Weights of a small GPT-style language model, trained from scratch on English Wikipedia: RMSNorm before each block.
Each number is 128 + 24 x the weight over the matrix's rms, rounded and kept within 0 to 255. Layers, rows and columns count from 0.

# layer 9 MLP gate, 1344x512, rms 0.0932, rows 380-410, columns 384-415
[[ 93 121 143 129 113 185 180 115 116 156 120 124 136 107 106 126 140 160 109 147 141 165 138 146 112 103 141 122 146 122 106 104]
 [112 131 169 124 175 151 120 103 160 123 117 142 110 146 127  99 154 149 162 156 106 142 153 124 120 164  74 121 137 123 161 140]
 [120 144 165 133 136 115 129 140 125 109 175 120  98 115 104 136 106 137 127 205  72 115  97  74 109 156 135 117 148 113 151 186]
 [120 101 105 124 132 109 106 150 154 145 114 156 132 140  96 117 137  93 140 117 106 142 150 134  94  86 157 131 158 101 130 140]
 [112 135 141  93 117 145 139 115 122 134 141 136 125 143 144 127 118 155  93 148 115 136 116 129 125 100 143  93 106 157 126 154]
 [155 158 121 119 119  93 122 125 152 144 129 127  85 139 117  97 129 103  90 148 107 130 142 132 142 148 130 100 119 108 132 182]
 [107  79 140 148 118 154 130 118  76 104 107 110 116 148 122  87 179 138  85 100 118 110 171 142 108 141 116  89 165 132 170 125]
 [102 139 145 128 128 132 176 111 127 135 164 111 152 144 138 133 138 157 144 101 130 100 124 117 105 125 134 117 104 114  77 163]
 [170  81 126 114 105 148 129  58 206 155 115 106 119 156  82 105 105 132 132 132 145 113 139 196 107 105 100  82 105 163 137 114]
 [135 127 159 150  75 126 169  88 117 127 148 149 119 153 108 112 141 117 126 113 136 135 125 121 120  81 175 107 102 125 114 154]
 [ 97  98 109 110 109  87 103 143 106 139 125 161 144 177 149 157 124 152 141 131  98 139 143 115 141 156  78 138 123  96 119 101]
 [ 82 133 143  83 156  72 137 115  99 110 150 156 107  92 153 126 123  95 102 111 115 133 118  87 130 128 125  89 141 177 116  79]
 [108  94 137 192  99 127 143 144 136 118 115 150 165 135 127 174 124 151  83 107 112 119 179 131 146  99 124 137 142  86 100 131]
 [147 148 146 144 125 153 143  97 103 141 137 136 124 132 122 128 178 159 125 200  99 108 134  85 113 184  75  96 125 134 114 124]
 [167 109  88  71 145 125 115 146 167 125 106 136 170 154 141 154 129 185 120 118 101 105 151 139 127 103 115 132 137 114 124 113]
 [128 145 109 127 142 117  87 155 157 102 134  86 132 117  78 123 133 149 132  80 150 174 129 151 122 140 128  93 131 114 144 163]
 [120 138 140 144 130 129 130 113 143 117 145 132 149 149 132 119 118 125  56 152 106 112 124 119 117 128 146 148 103 103  95 151]
 [ 97  92 130 132 116 139 163 126 130 129 116 130 146 125 109  85  84 172 105 136 137 151 128 116 152 114 148 132 106 100 114 122]
 [134 119 123 126 159 128 117 142 129 171 139 127 105 156 167 138 106 146 118 122 125  94  98 130 121 158 107 124 122 135 145 145]
 [ 89 122 115 148 117 129 159  97 118 140 159 174 128  83 147 149 103 124 145 124 119 109 123 114 133 122 119 130  94 192 139 128]
 [114  96 129  67 107 168 161 129 180 142 157  89 109 143 108 168 160  95 116 158  76 146 132 128 127 132  91 144 114 139 109 124]
 [101 111  68 135 106 102 153  88 114 152 118 126 135 148 113 111 100 106 117 124 190 122 132 120 102 126 109 108 130 207 102 121]
 [115 157 103 102 125 145  79  96 120 158 134 152  81 163 104  68  83 119 146 177 133 130 136 122 128 160 120 138 119 122 166 157]
 [ 99 129 112 147 114 100 152  88 107 122 166  91  99 121 125 118 115 102 119 131 124 131  94 114 143 124 134 168 155 150 129 119]
 [122 147 131  96 152 132 102 115 136 121 162 108 116 140 121 119 116 137 120  94 131 147 134 114 141 137  91 154 109 117 144 143]
 [118 175 130 134  89 107 167 122 127 103 111 106 131 119 138 140 134 136 121 103 104 123 134 133  91 126 122 126 137 119 139 140]
 [147 116 156 101 144 142 127 103 168 136  91 105  93 143 105 111 127 146 127 138 147 106 114 144 109 155 114 145  86  94 128 161]
 [144 116 134 142 134 122 169 178 108  61 129 135 143 132 108 114 174 127 122 126 151 126  77 119 139 120 115 142 135 123 148 149]
 [103 129 151 137 157 138 157 112  95  99 128 169 125 146 132 124 143 115 125 114 148 100 117 145 124 110 129 154 125 113 132 114]
 [109 117 153 136 117 117 125 167 166 133  99 162 139 105 147 113 116 118 130 128  81 141 193 111 129  83 138  99 145 114  96 115]
 [117 151 145 135 176 129 112 125 112  95 108 115 135 119 105 140 118 103 104 115 164 164 113 103 144  99 124 124 134 148 103 146]]
# layer 9 MLP up, 1344x512, rms 0.0984, rows 380-410, columns 384-415
[[127 125 122 109  79 161 168 162 119 116  97  99 113 145 110 128 129 135  72 114 156 169 143 119 186 125 108 116 117  96 112 105]
 [149  90 123 138  86 166 147 158  92 108  88 128 129 113 144 141 151 103 170 158 133 131 122 140 101 148 115 121 117 116 106 138]
 [ 86 109 103 139 121  86 143 110  75 137  95 172 182 105 146 119 149 106 133 126 124 126 162 125 145 134 101 125 158 125 106 177]
 [137 117 107 150 119 155  88 153  92 162 128 131 107 114 109 128 101 119 129 135 138 124 122 124 124 176 127 132 151 133 144 124]
 [113 130 118 134 141 150 166 142 103 132 132 154  85 105 156  75 117 133 125 141  98 119 155 160 126 155 117 169 125 148 164 150]
 [118 186 116 168  92  89 112 134  70 118  90 125  92 141 113 120 105 125 136 108 148 118 104 128 131 113 121  93 142 126 119 138]
 [160 107 107 108 141  81 132 126 157 127 215 133 102  98 119 144 100 136  97  67 121 184  93 161  98 158 151  97 124 111 131  99]
 [136 156 113 108 109 101 100  96 105 118 128 108 133 146 129 144 101 141 127 101 145 157 141 100 139 113 148 102 117 115  74 127]
 [118 132 118 150  98 116 126 111 167 124 164 139  95 106 129 144 122 149 135 135 136 154 152 149 130  97 138 122 133 111  86 113]
 [132 128  85 160 116 131 114 119 121 103  99 126 150 134 149 141 138 121 116 105 115 153 130 144 153 121 125 172 115 152 122 159]
 [119 135  72 130 130 123 127 149 126 103 147 157 121 169 142 116 148 120 143 154 141 131 110 109 140 115 113 133 111 158 127 152]
 [168  85 125 151  87 163 117 111 125 126 128 127 122 194 142  92 123 135 164 115 147 180 165  90 157 124 122 116  81 112 145 130]
 [125 144 122 182 110 137 125 131 121 111 114 134 126 151 113  92 106 133 126 143 106 151 130 149 126 164 114 138 140 179 174 158]
 [188 136 151 125 115 114 146 137 125 146  98 129 117  94 166 114 180 131 121 153 111 147 164 144 154 144  92 158 153 161 171 143]
 [124 106  98  88 137 120 118  76 152 110 101 123 161 166 131 149 107 132 131 130 121 132 136 150 138 171 119 129 123  99  88 154]
 [126 119 122 115 103 137  61 131 110 141 126 106 135 113 126 136  98 145 176  97 143 130 123 148 125 161 129 169 128 122 142 132]
 [110 130 117 143 140 103 141  99 101 170  98 144 106 159  97 145 134 108 125 132 125 110 160 173 145 166 105 116 112 126 120 150]
 [141 133 124 103 134 107 108 121 141 123 129 115 112 113 130 117 173 101 124 171 139 134 163 103 101  90 104 106 125 170 118 121]
 [156  99 134 160  94 128 128  90 136  71 142 144 133 109 162 135  91 114 175 134 177 156 112 147 141 143 111 108 128 159 146  88]
 [109  66 132 142 138 124 118 131  82 165 121  92 155 138 112 158 136  87 130  98 138 133 155 127 115 139 110  92 133 156 151 107]
 [111 113  93 168 107 133 181 144  82  94 151 147 126  77 123 132 172  74 109 135 115  93 121 113 116 154  79 107  85 140  78 142]
 [143 140 122 110 119 145 140 141  84 133 118 135 141  97 130 120 130 108 144 132 106 127 111 131 138 146 138  96 135 104 144 105]
 [176 115 171 149 135 149 161 179 116 142 149  96 128 116 102  97 100 159 136 173 125 144 120 137 123 124 169 110 123 156 107  93]
 [120 137 157 113 148 124 121 143 145 137 129 145 158  91 118 132 119 156 157 110 131 118 140 125 105 148 150 118 113 132 165  98]
 [112 103  92 144 116 115 118 124 154 127 156 113 130 144 115  88 152 147  82 161  91 153  99 154 163 150 149 151 131 146  94 110]
 [170 145 125  97 124 118 155 107 142 144 131 125 102 121 101 100 152 135 112 103 129 187  98  99 119 113 144  99 121 131 122 133]
 [123 122 143 108 113 130  99 113 111 148  82 134 165 119 123 155 129 127 141  86  97 139  93 172 129 123  47 159 109 157 155 135]
 [128  86  95  88 129 184 137 140 134  80 149  90 126 155 112 129 106 117 141 123 156  93  89 123 124 151 136 142 132 122 122 122]
 [148 136 126 142 101 137 107 156 143 133 108 137 161 175 159  88 156  99 128 138 136 100 113 120  88 145 133 113 117 100 138  95]
 [150 126 140 122 105  95  94 132 116 134 120 125 147 139 180 134 108 125 135 155 151 121 135 125 113 104 149 128 103 127 142 124]
 [107 106 116 154 111 115 121 144 111 129 129 105 131 128 122 125 138  97 116  97 165 157 139 126 152 120  98 125 123 126 191 157]]
# layer 9 MLP down (transposed), 1344x512, rms 0.0362, rows 380-410, columns 384-415
[[128 122 105 199 163 144 165 148 134 126 170 127 136 128 124 146 110 110 132 153 146 128 167 128 145 146  98 147 109 130 123 120]
 [189 135 159 110 102 124 122 156 115  74 132 146  94  97 155 167 135 139 140 164 140 118 121 138 145 150 176 116  98 128 122 129]
 [150 142 123 129  93 144 123 141  72 146 130 131 171 174 129 150 131 124 142 153  89 113 139 132 117 104 113  91 161 155 138 126]
 [142 189 135  93 121 137 109 140 116 135 141 138 137 160 116 153 130 102 112 162 133 164  58  77 100  93 139 129 141 158 165 112]
 [118 134 158 126 105 124 144 148 127 105  99 158 105 102  88 164 143 109 104 142 152 132 141 133 156 111 121 130 138 100 143  98]
 [110 159 125 166 117 117  95 120  96 150  84  98  76 126 130 130  80 133  82 131 124 116 161 167  90 128 140 137 131 143  91 137]
 [125 112 104 122 104 128 110  78  78 108 151 153  89 121 128  84 179  65 157 157 143 152 156 183 145 155 124 132 182 128 147 158]
 [140 147 191 110 127 127 139 147 145 128 178 109 133 147 107 182 119 128 124 111 134 113 122 156  86 114 135 140 134 145 101 100]
 [137 122  79 127 152 125 135 130 114 128  88 171 116 129 132 115 114 107 146 124 128  83 155 140  70 150  93 121 124 128 112 122]
 [115 142 135 117  93 131  96 157  98 126 156 112 174 146 132 105 129 114 115 128 124  96 124 117 112 152 125 161 108 113 127 137]
 [114 172 110 110 148 162 138 140 138 162 137 158 115 172 146 165 142 111 136 143 108 140 117 132 146 110 123 136 101 146 112 144]
 [160 133 126 164  93 164  86 150 139 111 105 133 105 173  64 109 151 143 151 140 149 170 141 144 154 124 111 122 141 127 131 146]
 [115 147 130 110 113 138 182 105 113 154 109  95 151  93 119 168 129 113 195 102 135 127  94 139  99 114 120 130 113  89 129 134]
 [139 147 124 149 135 145 191 124 138 105 117 149 128  88 107 136 129 130 152 136  93 113 134 113 125 143 113 132 109 142 118 165]
 [123 134 138  90 102 183 133 118 165 107 125 116 169 173 141 120 132 162 175 127 126 156 151 111 138 137 131 114 128 175 137 125]
 [113 162 101 115 165 138 144 136 112  98 169  82 115  85 131 134  96 146 110 108 161 164 152 154 100 152 120 131 164 137 147 140]
 [114 162 150 138 138 100 132  82  75 105  97 116 134 121 126 166 137 141 142  99 162 148 137 106 149 122 138 125 109 115 135 161]
 [100 146 149 111 127 129 126 146 121  95 113 106 156 152 151 151 129 137 140 117 151 165 136  84 121 145 136 119 174 105 121 161]
 [153  85 137 123 131 163 122 155 135 126 118  91 114 117 118 138 156 132 135 147 172 134 126 176 110  87 152 125 124 121 165  95]
 [ 80  90 144 155 136 130 112 114  99 136 114 118 162 136 115 147 169 157  75 103 128 117 124 117 122 125 132  89 140 101 149 165]
 [125 147  97 125 129 108 121 141 109 149 130 141 136 141 151  96 148  85 114 146 154 124 145 133  91 110 136 138 156 153 156  97]
 [106 159 118 120 159 122 131 133 119 111 123 130 124  77 152 150 112 110 153 131 118 127 114 132 155 104 149 102 123 118 141 137]
 [103 126 124 131 145 150 120 138 155 120 114 143 160 112 128 126 115 181 115 123 125 111 109 116 128 136 151 141 150 126 130 119]
 [148 153 128 133 131 128 139 142 129 127 128 146 131 148 115 118 151 115 158 130 133 119 125 129  99 164 132 108 156 118 138 106]
 [172 128 137 138 156 145 121 121 133 121 103 144 107 167 116 109 163 135 132 132 119 142  95 134 116 155 165 106 140 117  94 122]
 [114 123 104 151 110 115 110 138 130 149  76 135 112 112 146 103 127 150 125 141 133 118  95 149 160 122 142 111 142  97 159 106]
 [107 130 143 145  78 127  99 150 130 141 135  97 142 115  94 116 143 143 121  79 135  86 122 114 104 109  89 126 123 148 165 116]
 [110 128 118 140 132 167 137 121 156 121  73 117 167 104 158 111 134 106 111 108 106 135 125 119 133 117 126 145 147 120 124 100]
 [110 111 112 140 143 154 123 140 130 107 153 149 139 150 157 126 121  97 126 125 110 198 138 148 112 158 140 142 164  64 153 136]
 [131 121  98 132 103 134 118 155 118 136 140 167 107 145 110 120 104 119 154 125 119 137  99 176 108 103 147 129 135 137 120 152]
 [135 138 150 109 153 104 130 116 157 127 138 144 148 118 109 168 139 103 120 106 120 140 138 143 107 133 128 132  75 138 133  97]]